{"n_layer": 12, "init_std_qkv": 0.0538, "warmup_steps": 55, "dataset": "wikipedia_en"}
Each number is 500 + 40 x the weight over its row's rms, rounded and kept within 0 to 999. Layers, rows and columns count from 0. Numbers have three digits each. The size before them is the row's rms in percent of the matrix's.

# layer 7 MLP down, 64x256, rms 0.0947, rows 0-63, columns 192-223
104:524529489530499486447437505520537493463536473470482432554507455521444497452513482457554513502522
097:512498555477441517451572448529512471533518493525514551461578549473424492454492564527409497493490
092:581503486528487479479554545488473468534427555552556512444503517482569516477458490501492483490516
095:475518574547481459490498445500466418494453513530484591498427534513441486449533545489520486529522
105:507545475468527478524474440493491506551535582534482532503571504521522492461464519588585557523570
092:558387524467437530565490487435524481542531547533438484473498454556478538454496536575439531463519
097:478480538560549454563551502549600504529490536567477563539514531470473409496457515560453474425530
098:501446510535530465511469533494540506496468478440449483489511482500525516490464464444422491622563
102:529554495462533408497535534510464520593584458509572553503481569434528521512498468494493473584518
096:544513474493489531533495508477521458435500538484438513519537451534445520481467519442442515543419
095:445486455486572530561451560475457525540487478506509561485493506485515574466450562510469498531412
101:449561534501455412471472487497501481457492420500512478555511520477542433581432506483533486541519
100:507454500478552522502422523435462502454545490482492455464500511472503488498467473539538491480495
103:483559552493458547543518477558544481509425501542480511525497438466478466522515493577522531527489
100:503504462540577511500559604568485446518532478481541572552480524534458427499492479478488511514473
099:472493461518552485559538428574494506580537522518535447513563533511483539479455505481466491431474
100:481549470458465516539493506422539515495459502544432514539554527498574501493449469583520589562519
103:544479561475465567500477491501480547481465467538579479491534542504498538407483597473525491509532
102:554507485460485491492503483520603511486523531466514496494477515546429433488519535514438455442461
101:440480514478569543495521495477497411425558459497505565488517455516463516449522468477508475487533
101:501489522460502473594454524506480540445604499519492480527528489519480557533555495523432492433512
103:496455495506551504474551520510464553500575585506466511513484434422541462481527465509429489492523
103:464518492471551454510464519501549515423556499477430548473521560465478534494553505453462504439439
105:492520461534474491526604430485508501523556492475528504503517526533488478599583510522469539518507
107:460456490494480407465468467537536449451437519426525497473476431524475525484495446542505519492432
094:501490594577507493512531532482485495521464424491447507530499498507461476475551497471547475557543
095:464515481423479573461410471493502535510552481486539484492500478467489496502493510492474518444454
104:500534485544477463414509464540546492461462493512438454472534543488440475509430549544485532476484
103:489506452492540540472498503477511452475544518496524520540451483515496474460483475517509590456471
103:509429556545544524589513485528506513480431559473470498506505545481493525513528553500594547466574
098:494537495518497529496495525486495500457518504444462466459473422500525496502549466485500504475456
093:486462497481543514534471531524478554522556494459532517534517488411452537540499515518481489462470
096:536496538495450467492565522448435486567484566524561485444513527471498519457491513491489460488458
097:554458494512490487496519527501507535501505478549509499515528429550493476526469506548510543457525
109:488454520383481490520463412553453480524599573401465536531495503449516513436445459456424506449522
109:500490524500524525543546495455469476492460540515460525477544513499495491492380522508563551484497
101:484479447494538467559499534523445447554520531466532509531481481448522536525479476433565563449427
102:508498525562497544587541501577513451509536489493500524449563417461452444543482464426515522436587
101:553461431490527468453524458390451522512512497481443550484495514489525502444495512475530507520526
108:509523488502479481525452532532493412560540478492464501427420447525461503550533505484409562508501
091:458551596503544526495434508479453543439487483495480540514489485476554530478499462511477499635502
101:488468576524417545471479450503524501519556577522562491556516543456477443485550502463493481452509
103:560534504543475423533522498561423456499554540505519492516576534541524518505516459414510462596544
103:515451499448515457490433430424526405542431525506439517470530490538454521554456468518484557490542
103:530496493551587450434471475453516551458477521501493499491476520428559488513486506553513511504447
096:484517574480449525496484545528524512452540524486478508482433515509396530468558549479467518529551
101:403485476485406539425448444496524480523531469443512549536490524505475495441556523461463521454461
106:515579499471511549451538558475510407513434439540509503536446524571527585537485526533553506466565
090:506452535512477578517541480459554494483520511562429525450446452486484430567477548536557459457508
116:521549496486431505519512490534511495530473448517480457474529518523493443512492524465484520474453
092:446592490568477575536496491503479546384465497483537502494458547458555499531475411545564544472543
098:498568448440505441456492593454568423505544479515488537471558526522527556560530397518455527511483
104:505545490559558538455483492517520555515476512546410521463476452513464450482554502598445436519618
101:565497456503488536450526537520532546440471474549464465490577439529512504436520471473490531545460
086:515450551448565496517463411593518428552472573536510500464507445530502510502440516435528486542435
102:509503528459503568533438475462516525504544547431412412498532487522571522506484511486479455467506
104:469491473545514471455479457486523494465545526495555523444517533504465526492510467443475446519424
095:525503545515508521526536423494490402562513506488494499533501491542424491510483528471466494565498
101:486554520526468466508464565456470514538519498524474590507469525536478474500576499489486497435599
097:468481507519534518506472503489505499498476532477503514467552584476456480491524475441472449537443
094:538565515469502487507447446554462464450549467481476538460485482584558567542509542495508533465464
099:475583453490442482464495448520400533546442540499486563475510454530511519571529540482539530464513
098:487548566503469449467501547531507504466506538470536511507578447515498518566512520490505443534538
094:599420469505487501472482508442554545517518486503425501485549434538533459425451482510507545530492